python train.py --n_layer=10 --n_kv_head=3 --norm="rmsnorm" --rope_base=78800.0 --bias="none" --init_std_qkv=0.0379 --optimizer="adamw" --decay_shape="pow"
Each number is 200 + 20 x the weight over its row's rms, rounded and kept within 0 to 999. Layers, rows and columns count from 0. The size before them is the row's rms in percent of the matrix's.

# layer 4 MLP down (transposed), 320x96, rms 0.119, rows 69-93, columns 0-95
103,174,188,181,197,208,203,213,163,214,226,208,205,196,242,189,197,206,192,203,205,146,220,175,171,164,218,202,206,207,204,197,195,227,195,218,198,225,186,212,190,221,211,206,198,184,183,212,175,147,209,206,198,191,212,182,160,193,190,196,224,202,189,209,162,204,228,195,222,177,219,176,172,234,186,219,172,206,217,196,192,213,176,206,199,182,225,179,176,235,182,189,156,200,167,215,182
100,189,179,206,214,179,207,234,195,195,229,211,199,232,195,169,206,190,188,175,179,186,186,201,185,186,196,198,206,200,205,249,200,203,223,200,187,192,214,189,179,219,244,194,182,232,198,230,186,221,158,181,226,231,208,179,179,183,176,210,202,215,206,188,203,226,220,222,240,219,220,215,176,202,181,158,199,187,181,238,219,201,174,208,246,207,212,199,213,199,179,228,159,214,192,197,203
101,213,209,207,208,175,170,215,217,248,164,187,204,213,196,193,187,196,175,178,193,218,192,211,183,144,226,182,208,181,182,174,232,199,209,204,167,225,235,188,210,203,170,217,184,217,167,203,193,193,222,199,204,214,206,175,182,184,251,205,209,234,236,203,181,207,197,210,222,197,229,210,180,208,210,191,160,227,173,208,181,208,183,220,228,193,196,188,209,190,204,189,178,195,180,189,225
103,204,238,178,178,199,209,222,178,200,208,176,188,186,230,165,204,176,211,197,206,194,213,215,185,178,186,217,194,218,231,231,201,272,195,201,179,210,170,209,195,252,221,199,201,228,188,207,160,229,204,188,148,202,192,180,197,215,204,203,198,187,221,191,194,159,212,204,196,214,201,191,201,221,173,191,218,163,197,182,207,218,213,202,190,208,202,227,217,188,175,182,208,230,186,192,186
102,180,259,216,202,207,180,196,210,179,210,213,184,166,164,174,225,208,171,194,186,201,213,185,197,198,196,181,195,196,167,196,206,181,182,238,202,193,213,211,240,209,212,231,180,209,202,216,185,218,186,211,175,192,183,178,217,200,206,207,216,186,183,224,201,194,210,204,173,166,201,163,192,260,180,198,177,201,216,220,191,219,184,188,215,184,211,229,184,226,227,228,224,193,165,179,187
091,211,200,166,186,176,169,230,225,198,203,189,201,206,183,185,164,232,217,178,189,182,198,198,165,161,207,228,210,219,171,204,186,179,187,210,196,198,218,201,184,220,185,209,209,169,214,194,184,212,191,214,196,165,166,162,177,194,193,213,244,194,142,178,194,210,211,214,218,193,210,209,212,190,224,191,170,195,214,163,209,190,210,228,193,206,208,218,183,181,180,215,197,204,160,187,167
103,202,224,234,218,227,212,205,216,227,212,208,173,193,198,224,179,199,168,184,208,214,215,184,185,181,188,246,227,175,198,189,214,178,196,188,200,180,169,203,204,186,225,230,208,210,169,209,208,209,199,187,198,185,168,193,201,212,208,192,166,194,228,195,160,242,186,181,210,201,190,181,193,211,205,186,148,168,204,185,181,183,160,213,226,236,225,204,205,229,189,190,201,214,192,160,200
099,150,190,180,203,210,178,232,218,192,223,196,166,202,175,218,195,167,220,196,212,209,201,254,200,174,196,199,207,206,217,193,165,195,177,178,177,187,226,246,218,245,222,176,202,212,190,207,181,224,173,221,180,219,194,216,205,197,232,170,197,219,218,190,213,213,195,210,177,205,203,221,181,172,151,197,198,219,194,206,197,196,206,199,198,183,185,180,172,166,212,214,222,208,184,204,195
115,220,170,190,208,204,183,200,179,223,229,186,219,190,202,222,174,194,169,196,204,209,180,162,205,184,194,204,200,203,175,186,187,228,218,214,193,221,197,232,209,218,232,184,205,208,177,191,231,230,186,208,230,204,226,169,219,190,163,215,241,200,246,185,213,208,198,203,213,202,193,189,171,202,210,222,173,222,233,200,193,215,199,217,199,212,174,226,185,211,218,176,181,203,225,245,246
100,197,185,170,223,201,181,191,189,236,192,176,190,172,190,203,177,236,173,220,224,206,175,221,150,194,208,182,208,195,204,214,205,192,212,207,208,178,177,185,234,222,208,230,232,212,182,221,208,244,230,194,180,195,160,218,216,181,221,187,179,191,200,172,198,180,194,212,209,154,180,187,197,194,226,194,194,191,215,193,161,213,180,198,200,239,212,198,236,204,181,200,179,191,190,212,227
095,213,229,190,190,181,210,180,221,178,183,227,174,179,209,214,199,176,205,205,255,194,154,226,159,223,180,244,205,217,208,189,214,207,166,227,168,193,161,196,204,195,179,185,203,192,222,186,216,178,206,199,207,209,176,196,229,192,189,231,220,219,189,210,210,204,180,209,193,205,209,186,187,187,163,208,169,230,228,193,201,197,212,194,199,167,191,228,196,164,165,195,198,205,187,193,179
104,182,175,202,225,177,195,174,201,217,245,193,217,214,201,140,205,174,205,149,208,183,193,207,217,209,221,198,149,187,197,175,193,169,203,192,212,228,235,205,197,226,179,189,163,169,218,188,230,225,193,204,236,200,194,188,178,218,192,210,201,230,185,189,192,195,199,165,216,199,183,186,212,193,198,184,179,177,216,184,210,229,208,194,192,212,185,195,227,205,215,212,174,194,205,229,222
107,205,193,206,196,215,188,206,176,233,191,212,191,195,171,215,222,198,205,220,191,185,208,164,225,181,199,194,196,202,203,180,208,230,227,202,174,184,174,204,198,222,195,190,193,195,206,175,217,207,229,187,192,211,240,193,185,198,172,224,191,157,185,188,216,185,194,200,165,185,182,216,156,181,155,219,202,210,200,182,190,173,186,182,196,233,230,183,139,188,238,183,222,188,186,173,222
103,235,196,216,165,211,223,179,211,223,207,186,200,216,226,201,176,208,228,209,218,210,210,201,230,210,219,198,218,189,147,231,179,161,220,177,216,238,208,187,231,214,202,227,203,178,178,216,248,245,183,196,210,165,200,218,203,198,213,200,192,214,193,194,195,215,213,216,178,188,202,202,228,177,202,195,198,171,164,224,184,172,197,207,233,193,189,205,195,173,218,225,222,216,211,214,193
100,218,177,223,152,193,196,132,189,199,188,201,190,210,197,180,187,206,203,215,231,219,182,178,200,151,186,203,174,216,224,218,225,234,176,208,151,209,207,212,227,210,215,213,186,197,197,216,208,229,188,175,212,202,198,187,173,189,208,164,210,199,223,210,199,211,165,195,209,215,204,223,212,206,157,172,206,189,203,217,232,182,201,193,194,223,222,206,197,203,196,196,206,186,173,193,239
093,199,172,199,194,203,186,211,177,237,213,182,205,204,189,129,193,213,166,168,178,213,207,207,194,199,206,201,207,174,197,199,214,169,213,182,211,198,226,196,166,208,199,234,180,197,206,200,226,196,212,204,162,183,205,191,230,200,194,181,180,187,217,182,215,234,251,161,212,213,200,179,230,217,152,217,186,194,214,176,224,168,222,220,206,207,217,197,193,186,192,185,198,205,201,175,202
109,168,202,149,158,172,230,200,168,212,216,194,225,183,206,182,217,175,185,192,185,194,221,204,186,222,180,179,223,190,271,189,175,204,175,194,191,185,183,204,211,184,182,182,222,221,191,164,190,197,208,194,210,220,200,202,219,252,219,215,185,221,172,219,190,203,219,202,216,218,178,208,197,184,195,206,210,213,183,171,202,169,218,191,191,222,209,198,187,199,223,196,180,173,180,214,185
101,222,182,177,187,178,226,205,189,179,183,167,224,224,198,191,195,192,178,169,206,171,215,214,178,234,200,214,189,230,257,197,233,216,196,159,202,228,207,208,224,213,194,223,194,215,225,229,183,213,195,182,208,192,223,214,198,202,216,213,178,235,194,200,213,171,176,198,215,217,200,174,180,230,193,194,217,208,175,193,227,184,180,183,199,199,222,202,160,193,219,194,226,172,201,178,239
091,186,185,188,227,226,207,190,193,208,207,218,229,228,206,193,200,166,197,188,191,210,189,214,175,208,179,212,188,171,225,216,185,205,227,205,171,240,226,232,162,210,224,202,218,204,211,181,195,173,165,219,241,206,232,227,238,184,211,184,174,219,201,213,203,194,221,191,193,193,183,199,198,186,203,186,204,235,178,190,220,224,200,204,187,214,183,196,215,172,193,229,246,196,230,167,235
100,211,223,203,235,195,186,188,181,218,201,189,222,203,190,205,223,193,218,180,200,217,184,202,186,186,245,176,182,213,241,171,223,194,217,175,200,198,186,213,193,217,174,196,167,167,201,187,240,223,182,216,238,213,196,210,211,227,203,207,160,207,180,208,174,197,218,213,178,161,203,207,221,212,170,203,190,206,247,198,195,210,229,194,182,227,205,224,182,242,191,206,203,193,155,212,191
108,188,219,201,168,182,183,201,220,218,172,229,191,201,200,195,219,241,215,206,222,204,175,196,207,188,189,179,204,204,237,177,255,185,173,178,210,173,202,202,187,220,210,224,182,205,193,195,191,187,215,221,208,208,225,232,195,193,203,202,161,228,217,174,203,200,206,232,201,225,180,209,218,206,203,217,173,235,214,151,190,224,221,162,201,187,215,175,206,209,227,185,195,215,199,244,177
102,216,206,192,193,217,213,196,201,180,191,204,193,262,203,182,182,189,185,193,194,218,197,202,175,204,214,195,204,219,198,186,217,221,214,227,159,225,225,203,202,166,221,174,210,205,208,218,173,193,207,188,176,177,207,202,238,181,194,182,164,226,216,144,218,174,204,159,192,208,227,233,237,205,194,185,222,176,215,218,215,188,183,195,222,185,217,231,217,222,181,225,195,222,203,181,191
112,235,214,221,196,211,172,193,189,147,188,225,218,197,209,182,207,193,171,185,223,195,214,183,182,176,186,174,164,186,163,225,186,243,197,204,208,200,206,237,199,197,168,223,238,196,206,233,216,215,178,213,224,216,175,200,192,168,194,188,207,220,215,206,198,199,181,195,202,226,210,191,182,220,175,240,213,183,204,193,183,201,167,194,193,160,203,200,184,206,200,157,218,167,199,209,200
091,203,185,199,198,196,208,189,212,212,219,168,182,203,189,215,221,186,189,199,192,206,205,192,191,211,252,190,198,244,195,224,190,185,235,224,165,184,208,198,210,168,195,258,226,178,206,224,203,216,223,189,187,222,234,235,197,171,170,187,178,223,217,216,200,189,226,189,162,174,203,209,238,183,232,198,175,235,209,200,213,182,212,180,182,209,205,213,199,187,197,185,194,163,186,203,207
093,167,177,119,202,214,215,183,215,201,182,171,207,205,184,212,202,199,209,238,186,225,201,172,188,211,190,184,208,195,208,233,193,212,182,195,204,204,176,213,211,189,218,207,204,244,189,180,175,168,219,234,174,222,163,197,210,205,207,213,185,180,202,197,192,219,184,212,186,220,215,191,196,192,181,195,259,205,182,174,215,225,200,213,216,212,180,224,192,197,204,232,197,189,185,197,169
# layer 4 MLP gate, 320x96, rms 0.128, rows 70-93, columns 0-95
098,184,196,212,196,166,181,224,202,224,198,184,188,213,223,235,210,225,195,172,227,175,222,190,188,182,163,223,199,189,195,201,186,161,206,184,175,173,194,211,205,204,192,219,190,166,178,225,171,225,196,192,193,226,210,188,212,185,163,179,180,161,231,236,192,216,217,201,228,211,205,205,190,222,189,167,197,220,161,206,200,209,209,186,213,211,208,190,208,197,242,241,233,195,222,195,177
106,191,204,189,197,202,216,192,180,205,194,198,213,224,200,239,235,207,196,206,210,207,216,231,221,225,209,217,208,196,241,233,199,182,205,170,212,193,201,207,203,172,189,219,242,229,194,186,181,194,195,199,192,178,226,228,208,223,181,174,203,161,253,248,202,215,165,202,214,184,192,189,206,208,224,160,184,219,186,200,190,228,201,197,197,205,156,201,233,191,205,214,189,188,164,202,232
099,191,183,166,207,229,224,203,190,187,178,199,195,200,173,196,206,183,182,227,219,164,260,184,202,202,193,195,199,194,204,224,227,212,196,221,205,221,197,207,200,238,167,162,206,201,223,221,191,251,223,167,207,189,197,203,199,185,195,217,167,211,202,231,183,197,161,192,213,198,202,208,189,218,216,170,216,164,191,184,184,198,235,180,215,218,218,218,221,197,180,196,216,226,174,179,178
096,203,204,198,167,192,217,196,197,214,204,157,173,218,198,219,184,224,213,173,232,182,205,187,197,175,170,196,169,193,221,171,195,183,216,187,182,190,221,198,230,219,210,229,191,204,199,219,214,205,184,226,201,185,184,209,171,205,208,178,212,199,211,243,191,194,174,181,202,192,209,204,223,260,183,186,161,212,189,209,210,200,201,192,212,218,192,226,221,209,188,174,245,209,222,178,143
093,197,187,235,184,227,185,194,170,221,200,190,165,191,178,202,169,261,221,194,176,228,175,218,181,203,185,203,205,193,206,181,206,209,156,200,198,172,214,206,215,181,189,221,200,195,198,214,200,203,214,185,189,203,193,184,159,182,189,227,229,202,204,176,221,218,183,190,212,187,179,197,236,176,213,225,210,202,201,209,202,214,165,222,151,179,169,206,203,210,220,195,208,235,228,181,171
099,230,198,200,172,212,178,183,213,222,242,189,168,252,188,203,184,192,200,198,185,189,211,173,183,204,167,227,217,208,199,174,169,193,191,197,215,187,180,173,200,190,231,220,211,175,181,207,175,199,202,172,169,176,155,199,187,245,200,212,193,185,189,205,202,235,206,196,228,176,182,181,175,184,226,194,196,202,226,173,197,210,200,205,207,171,238,206,192,195,206,218,215,209,222,162,184
099,199,174,194,188,167,186,192,189,222,189,198,206,246,159,220,225,176,199,192,224,190,174,218,199,193,178,220,214,186,203,186,190,204,209,215,203,185,235,223,227,190,210,212,210,187,195,209,204,191,178,175,206,211,186,227,241,202,205,197,185,173,192,213,233,213,216,232,201,171,195,196,190,246,224,161,191,189,228,219,239,190,213,178,243,173,200,216,218,189,234,211,207,176,177,173,200
107,164,216,208,196,200,179,164,147,184,200,200,237,210,159,201,225,216,221,204,193,178,220,201,199,173,163,197,178,219,212,211,240,246,209,205,171,191,211,191,190,182,200,215,197,195,221,215,214,243,235,193,225,203,176,224,199,186,189,193,160,215,217,204,199,218,195,223,212,206,187,184,197,199,228,203,194,190,192,218,224,193,194,197,232,198,199,208,231,201,189,184,224,202,197,213,148
100,190,201,196,208,193,194,177,187,238,210,207,200,210,202,230,210,203,168,185,215,207,194,177,165,179,195,206,211,193,180,166,195,171,197,198,182,179,201,206,206,185,204,146,264,225,197,165,168,207,237,197,181,194,205,231,195,203,218,216,194,196,221,189,183,198,209,192,177,218,216,231,204,190,228,196,195,215,176,204,148,202,194,209,204,239,176,209,201,214,182,173,232,161,204,189,198
096,173,227,194,228,193,179,186,200,204,183,191,171,179,191,204,198,217,224,203,196,205,200,164,181,230,179,196,155,237,222,209,236,203,198,170,173,199,221,218,205,249,202,211,195,193,208,235,179,223,206,207,200,195,183,200,176,197,171,208,190,217,181,197,233,173,199,198,198,211,189,179,190,212,233,211,222,195,175,225,197,221,208,211,166,218,179,198,208,190,176,181,243,199,238,214,159
100,157,208,219,155,242,189,198,188,189,186,205,209,238,178,217,144,219,193,199,214,203,169,200,195,240,175,211,177,197,187,222,211,234,189,197,219,193,209,194,195,188,226,175,216,190,204,196,220,195,202,199,193,220,178,197,230,203,199,201,221,219,229,231,187,218,230,175,231,190,195,188,248,189,218,188,199,207,219,193,211,177,185,231,211,185,197,236,238,188,200,212,209,216,184,198,196
107,221,213,212,220,245,169,200,188,215,215,213,213,192,169,201,218,187,185,214,211,201,209,183,184,210,181,216,171,218,182,184,197,221,160,202,188,226,181,189,241,215,219,180,170,222,222,221,212,219,205,164,213,156,221,190,227,215,178,213,197,204,227,192,260,205,208,208,218,189,178,190,199,186,212,206,221,224,221,235,200,202,212,174,199,164,201,238,218,195,211,193,187,217,190,219,215
101,197,209,173,212,183,190,188,183,210,187,211,191,195,194,183,244,191,181,203,204,195,195,184,164,193,205,217,230,225,204,202,205,187,223,207,211,207,203,169,227,187,162,170,210,250,206,186,204,203,179,178,245,202,176,209,188,227,205,239,200,205,203,228,202,227,211,162,219,218,209,168,192,217,234,166,212,193,224,198,169,199,235,161,187,203,216,205,238,199,220,219,199,182,174,200,210
097,204,205,238,168,197,197,207,209,172,236,176,197,193,204,212,152,196,174,206,167,175,227,189,224,199,184,184,185,205,247,223,195,186,221,188,201,199,136,179,193,157,206,193,191,201,225,201,187,199,166,199,180,179,196,204,193,208,194,232,212,186,198,237,190,189,220,217,174,233,214,217,249,180,179,193,175,205,191,224,180,213,210,204,207,223,201,195,210,197,219,208,215,211,208,187,196
097,214,174,172,167,186,197,202,158,225,185,205,155,191,173,196,175,217,199,165,214,164,187,163,222,182,195,236,217,198,200,190,181,202,206,193,176,202,208,169,210,206,210,217,199,202,191,210,194,244,179,208,198,186,199,204,203,213,178,241,210,183,187,199,246,211,197,227,235,229,195,165,204,203,197,202,237,178,201,214,180,226,169,212,191,206,217,160,201,186,218,202,199,200,189,172,195
106,195,204,239,181,217,217,184,230,173,202,219,193,212,169,195,184,222,212,210,191,178,196,193,187,199,162,152,184,174,227,211,207,207,218,207,206,200,186,199,198,216,205,186,209,192,216,194,205,206,182,190,186,202,193,184,215,204,163,192,167,159,217,207,221,204,213,227,207,192,185,210,217,196,182,145,137,199,207,247,217,212,212,204,229,211,190,244,221,193,221,214,208,198,215,197,168
103,163,208,252,172,215,215,178,188,190,196,213,206,225,201,239,205,238,189,187,190,226,221,164,177,177,206,194,227,186,187,223,204,191,203,222,219,215,199,184,162,199,193,187,216,171,182,205,166,233,227,179,206,204,190,258,211,205,211,185,192,180,197,220,171,188,214,236,208,203,213,216,227,185,203,178,213,203,196,209,200,189,233,216,181,199,195,209,217,227,184,177,223,182,188,183,179
095,208,197,190,210,255,178,182,192,197,212,205,236,211,193,212,212,203,179,214,217,209,222,193,232,220,205,178,216,153,157,209,222,200,196,201,173,190,190,211,198,184,212,183,203,196,205,214,196,204,209,221,179,194,159,156,186,217,189,209,232,190,204,181,190,207,203,233,226,194,162,208,208,182,228,152,206,188,204,245,192,191,182,221,198,195,175,244,227,205,203,189,218,231,190,190,192
097,225,221,183,202,237,198,210,212,205,167,195,136,217,193,193,186,201,189,211,211,214,199,164,228,200,209,211,245,194,203,185,232,201,177,189,229,163,202,195,191,191,211,221,199,172,211,206,192,195,186,189,186,164,212,257,174,183,185,192,202,215,201,219,217,201,174,185,193,167,156,182,209,182,230,214,206,221,168,196,181,229,205,225,191,207,175,201,207,211,200,216,213,216,219,192,207
105,218,230,224,225,252,186,210,202,207,251,213,209,167,199,205,211,222,214,209,201,203,209,162,205,215,178,244,206,196,200,179,218,191,221,192,185,206,164,170,197,182,207,160,231,218,176,191,209,195,191,197,171,235,187,205,203,205,197,219,180,205,212,241,189,199,179,170,186,229,199,203,192,212,212,191,203,204,195,174,218,213,204,178,186,206,219,234,221,226,212,211,186,242,170,191,182
099,179,215,218,181,215,201,202,195,170,199,194,174,214,209,192,181,230,191,187,170,197,195,206,232,184,196,214,233,211,210,187,190,224,180,199,216,188,190,162,201,168,210,194,185,216,218,229,197,207,181,219,157,167,209,189,234,183,157,203,196,210,216,186,237,200,204,200,232,178,182,173,194,202,201,180,198,212,168,241,222,220,201,227,224,181,217,193,211,185,226,246,200,227,155,200,197
099,167,193,174,190,190,219,205,214,221,222,177,163,188,190,196,189,261,198,184,231,204,173,180,190,157,204,211,213,172,204,202,177,192,183,194,211,158,210,214,229,211,213,204,183,180,210,216,165,205,169,171,192,203,198,205,215,201,160,216,193,188,197,186,206,188,193,211,200,180,163,190,191,192,200,204,183,202,187,207,216,231,242,205,239,160,201,185,192,201,229,216,220,202,224,171,181
100,216,193,236,173,193,202,186,220,218,200,192,200,227,204,250,168,212,234,182,193,167,177,206,190,187,185,185,215,254,220,192,182,172,206,206,170,179,186,168,231,200,188,209,212,163,225,197,190,204,199,168,178,227,190,224,209,202,207,213,181,191,267,203,203,218,222,167,213,201,197,209,210,221,194,196,202,186,165,172,209,200,200,188,192,202,216,198,218,177,217,212,197,194,213,175,198
100,193,199,221,188,207,201,171,195,212,199,148,215,170,187,189,182,235,200,174,248,200,240,187,182,205,194,171,191,198,206,185,179,166,200,204,219,205,209,202,202,205,220,216,225,200,168,224,177,222,186,206,195,196,201,248,190,216,237,179,207,227,216,175,214,199,186,185,179,227,167,219,209,205,226,214,180,173,210,225,201,179,223,228,211,237,201,195,202,202,181,174,231,212,171,196,206
# layer 4 MLP up, 320x96, rms 0.121, rows 70-93, columns 0-95
096,207,211,210,207,175,221,159,207,197,201,214,186,219,169,198,233,179,195,196,182,196,189,226,195,138,145,192,219,197,208,174,173,214,206,215,213,204,241,209,199,204,166,180,190,217,172,189,196,225,221,214,219,202,190,208,210,179,204,216,223,191,187,187,194,234,212,160,189,180,201,196,211,165,212,167,211,175,202,235,197,198,200,226,206,181,231,217,190,171,226,223,215,185,194,198,212
103,169,184,201,227,180,178,237,216,203,182,200,207,210,194,191,214,228,199,196,194,203,202,195,213,159,230,202,199,212,214,198,214,175,191,191,189,203,175,183,208,208,208,223,186,179,194,170,201,226,182,173,180,200,206,220,169,188,200,158,210,226,194,163,190,207,226,232,208,219,201,177,171,207,229,186,206,178,168,239,212,180,217,146,219,194,231,219,194,194,209,189,153,212,186,166,202
098,171,181,226,214,153,185,152,208,201,214,197,189,221,231,233,185,206,187,197,215,169,210,215,239,185,171,212,194,191,199,203,186,190,197,212,207,201,204,204,206,165,201,183,192,210,223,199,207,211,214,201,197,216,180,204,219,158,223,214,233,181,196,214,204,249,205,242,181,199,176,177,188,195,206,205,174,208,161,204,202,235,150,189,181,205,177,211,191,172,197,189,219,217,200,214,227
100,157,232,212,207,165,182,183,179,196,218,222,172,226,143,178,201,188,215,191,169,195,205,214,194,197,177,194,220,198,197,228,212,205,179,209,209,206,150,216,206,185,197,221,206,190,184,216,189,198,175,234,205,212,200,207,224,188,195,193,198,196,220,212,196,195,232,213,186,152,205,168,224,169,192,212,227,197,215,182,180,183,183,207,177,176,216,205,202,244,230,197,196,155,194,205,201
092,202,191,226,174,208,201,198,193,163,211,181,203,193,185,187,201,181,231,221,200,158,177,228,217,206,213,205,201,195,201,191,207,239,161,176,225,246,200,210,215,164,218,185,163,202,179,207,246,177,198,188,197,237,163,224,193,191,203,187,220,171,234,202,181,222,215,211,219,217,180,181,208,191,236,174,206,193,221,190,219,222,198,191,203,206,178,180,213,214,215,189,205,203,194,168,225
102,207,229,201,182,212,187,205,176,229,172,169,204,212,213,203,187,199,191,167,197,202,155,182,181,216,207,196,185,197,200,192,200,182,191,193,186,205,190,193,243,135,213,231,212,193,167,172,216,171,214,171,198,226,221,244,221,207,198,185,192,162,204,210,252,196,204,191,206,235,210,206,220,225,199,213,220,211,183,206,202,220,184,235,202,186,208,181,190,204,218,210,200,184,166,213,194
101,182,194,200,208,174,210,188,210,263,238,217,171,224,193,185,208,191,188,175,184,189,172,173,208,180,199,198,207,188,215,192,213,217,192,230,226,207,188,173,181,143,188,201,203,223,195,187,190,233,172,185,176,187,191,206,200,174,174,219,193,202,194,158,193,179,203,191,186,209,200,184,205,258,202,223,195,204,198,209,192,211,202,211,198,189,198,209,203,236,167,174,187,160,218,185,228
115,242,203,169,206,229,164,209,159,154,233,183,225,201,179,206,198,159,169,213,220,202,188,182,242,202,193,209,187,196,208,202,212,208,200,207,161,201,190,220,216,188,193,180,198,200,184,200,188,222,227,197,201,227,199,168,199,189,162,191,194,211,218,220,210,226,187,196,215,189,173,165,214,211,225,170,182,212,210,227,215,175,210,201,236,203,190,212,215,190,219,222,165,188,205,228,207
101,225,178,204,188,237,201,218,196,196,182,192,171,201,175,211,215,168,203,221,147,186,168,182,242,208,186,186,178,178,226,178,190,166,240,191,194,226,184,187,209,216,190,185,193,211,192,196,187,170,176,185,198,187,192,208,227,211,224,210,217,203,205,201,235,194,226,158,191,209,198,188,229,224,203,212,190,198,190,216,220,243,207,178,180,191,228,165,192,191,204,212,205,223,191,174,167
094,172,228,181,171,209,194,192,165,200,197,210,226,206,163,205,215,190,198,230,177,232,219,181,206,200,218,201,173,194,213,195,187,202,186,195,190,182,216,209,227,190,202,181,210,190,205,196,199,200,224,196,224,192,170,195,188,209,186,204,214,179,212,193,241,180,218,239,208,176,208,186,185,191,204,233,233,199,137,204,195,155,189,181,214,228,177,206,188,207,189,177,255,174,209,186,168
099,171,182,191,219,181,171,199,168,223,188,258,214,202,171,177,212,163,233,217,194,200,196,187,202,215,197,218,201,208,191,178,211,199,180,204,191,203,208,215,219,229,176,160,228,185,208,229,189,203,213,183,225,207,205,199,197,209,214,205,190,181,223,162,157,202,222,212,221,184,182,182,189,211,194,209,230,145,222,200,202,177,226,185,191,191,197,219,190,202,161,181,225,175,221,186,199
109,197,238,190,203,200,172,211,233,162,207,189,205,215,196,169,213,185,223,221,197,223,200,181,219,172,168,194,177,169,199,187,247,183,163,244,181,208,213,210,212,214,215,196,202,227,207,199,231,216,185,178,219,163,218,218,211,200,177,197,170,205,193,184,199,212,203,216,204,154,197,174,176,186,212,186,197,203,205,188,196,169,228,204,193,233,234,198,210,226,224,234,214,209,222,195,195
102,181,188,222,181,192,198,238,192,183,165,211,172,207,214,214,175,161,197,200,156,182,199,192,221,221,217,181,217,183,186,221,198,187,235,209,182,226,201,202,167,205,185,195,213,199,215,201,187,186,206,193,198,172,212,228,181,199,240,160,189,228,208,212,208,222,206,217,234,189,234,210,214,229,187,194,208,188,228,195,221,222,247,218,206,139,209,204,200,203,197,199,210,200,187,187,171
096,221,166,176,224,198,151,232,188,200,237,202,194,210,174,192,217,198,203,201,200,192,212,173,174,224,233,212,199,192,178,163,211,203,174,181,207,198,179,198,207,221,181,199,185,174,176,189,180,157,235,208,207,205,188,182,200,197,155,195,189,191,209,224,184,172,176,191,166,215,200,183,188,202,232,212,231,199,197,195,172,168,196,171,179,201,214,186,185,204,209,184,148,209,203,222,205
093,198,214,227,195,208,213,210,181,187,226,201,212,172,239,204,169,211,162,205,195,194,241,190,193,196,215,197,200,186,202,193,201,205,179,216,186,234,172,186,204,227,208,184,168,199,181,216,183,216,170,182,156,173,203,222,208,189,206,213,214,194,174,174,193,210,179,229,219,194,174,244,197,192,189,162,207,205,172,255,165,214,207,242,229,202,202,186,178,197,197,203,186,186,181,211,191
107,199,189,193,181,190,182,176,196,256,188,189,194,192,213,206,207,182,200,183,180,214,193,199,177,217,200,184,196,208,191,219,217,170,175,212,218,194,189,223,196,217,178,182,196,195,179,165,168,212,195,198,184,235,213,184,185,238,227,172,211,193,213,200,171,189,193,259,174,219,239,212,204,206,199,191,173,200,222,179,189,171,216,209,188,211,201,193,201,236,203,197,217,147,225,225,162
098,243,208,226,185,219,190,211,176,182,196,206,210,213,213,184,197,209,209,181,214,188,224,194,225,181,185,191,182,193,180,180,155,203,212,198,229,203,195,220,233,214,217,177,202,187,196,180,209,186,169,204,198,180,227,195,254,177,213,185,217,186,211,211,179,181,162,191,188,196,178,224,220,167,183,233,181,205,228,202,192,213,184,231,250,209,226,217,188,245,193,220,194,221,188,183,187
091,215,226,171,224,196,209,201,237,182,230,205,167,176,203,190,182,194,187,205,208,189,206,182,231,186,187,221,209,220,219,244,188,164,209,204,240,200,168,199,193,229,223,192,159,244,219,208,192,219,189,178,192,195,209,178,201,218,201,238,224,202,181,230,175,157,198,195,212,172,185,213,203,174,185,194,219,206,200,208,189,214,208,174,203,213,218,226,190,193,182,221,155,219,189,198,196
098,198,182,211,229,228,206,207,168,172,212,182,173,210,204,174,171,185,189,221,207,206,223,201,192,211,172,227,215,188,176,212,205,221,166,187,188,198,209,183,225,191,203,180,227,206,221,156,160,214,221,196,183,172,209,179,209,153,204,233,178,193,194,187,210,224,216,214,230,187,171,220,206,201,235,233,196,193,193,210,178,228,209,207,249,158,203,195,180,210,206,208,216,203,182,207,207
108,211,210,235,175,201,177,191,204,241,193,219,178,219,162,193,221,180,207,184,209,184,207,211,157,190,191,212,219,203,192,184,198,169,169,201,181,192,232,184,183,214,172,194,224,191,177,213,171,161,220,187,201,212,221,203,215,178,247,163,197,211,205,177,160,212,229,209,181,204,222,185,190,197,207,192,215,172,217,198,200,223,224,182,186,180,221,205,181,240,235,188,185,192,183,190,191
100,230,185,225,219,216,198,190,204,205,193,214,192,236,224,222,203,161,168,219,221,190,206,196,208,259,182,220,198,179,212,209,183,202,249,211,141,206,214,191,178,227,201,181,214,201,197,218,207,215,226,205,198,190,183,198,195,204,168,203,182,204,175,190,191,193,202,215,201,181,212,219,166,186,168,178,205,209,227,214,173,201,166,206,189,225,201,208,198,171,171,198,217,206,220,188,153
111,218,210,221,225,231,189,209,212,181,221,207,180,168,198,185,203,205,211,187,166,202,213,178,194,201,228,191,197,193,197,211,176,168,217,220,241,244,217,232,196,210,180,185,189,205,255,200,211,215,226,238,198,179,215,210,196,196,216,191,228,158,189,192,182,194,211,226,180,203,185,189,206,190,240,219,191,197,220,239,221,218,204,200,231,167,201,180,202,221,192,197,199,204,205,225,156
091,197,174,173,167,193,216,205,174,172,207,199,212,183,189,184,184,182,201,214,179,217,203,215,204,196,213,188,199,184,208,192,211,213,180,187,211,225,213,224,177,184,188,203,227,209,186,210,228,204,188,234,195,211,234,168,228,231,194,191,209,218,184,160,234,187,205,218,182,233,182,168,203,230,206,192,189,186,194,211,201,142,221,209,195,195,164,200,206,222,138,173,199,235,189,217,196
097,158,220,249,190,202,218,180,166,228,197,233,221,165,206,205,203,219,215,197,212,221,193,210,228,200,193,185,233,191,211,219,209,189,240,201,219,232,206,231,212,178,198,198,192,181,162,166,168,239,205,196,236,224,187,233,224,164,196,191,202,187,200,192,192,179,199,212,203,206,167,194,198,221,202,197,197,222,202,186,173,177,210,193,172,207,186,169,211,201,187,182,223,209,182,213,181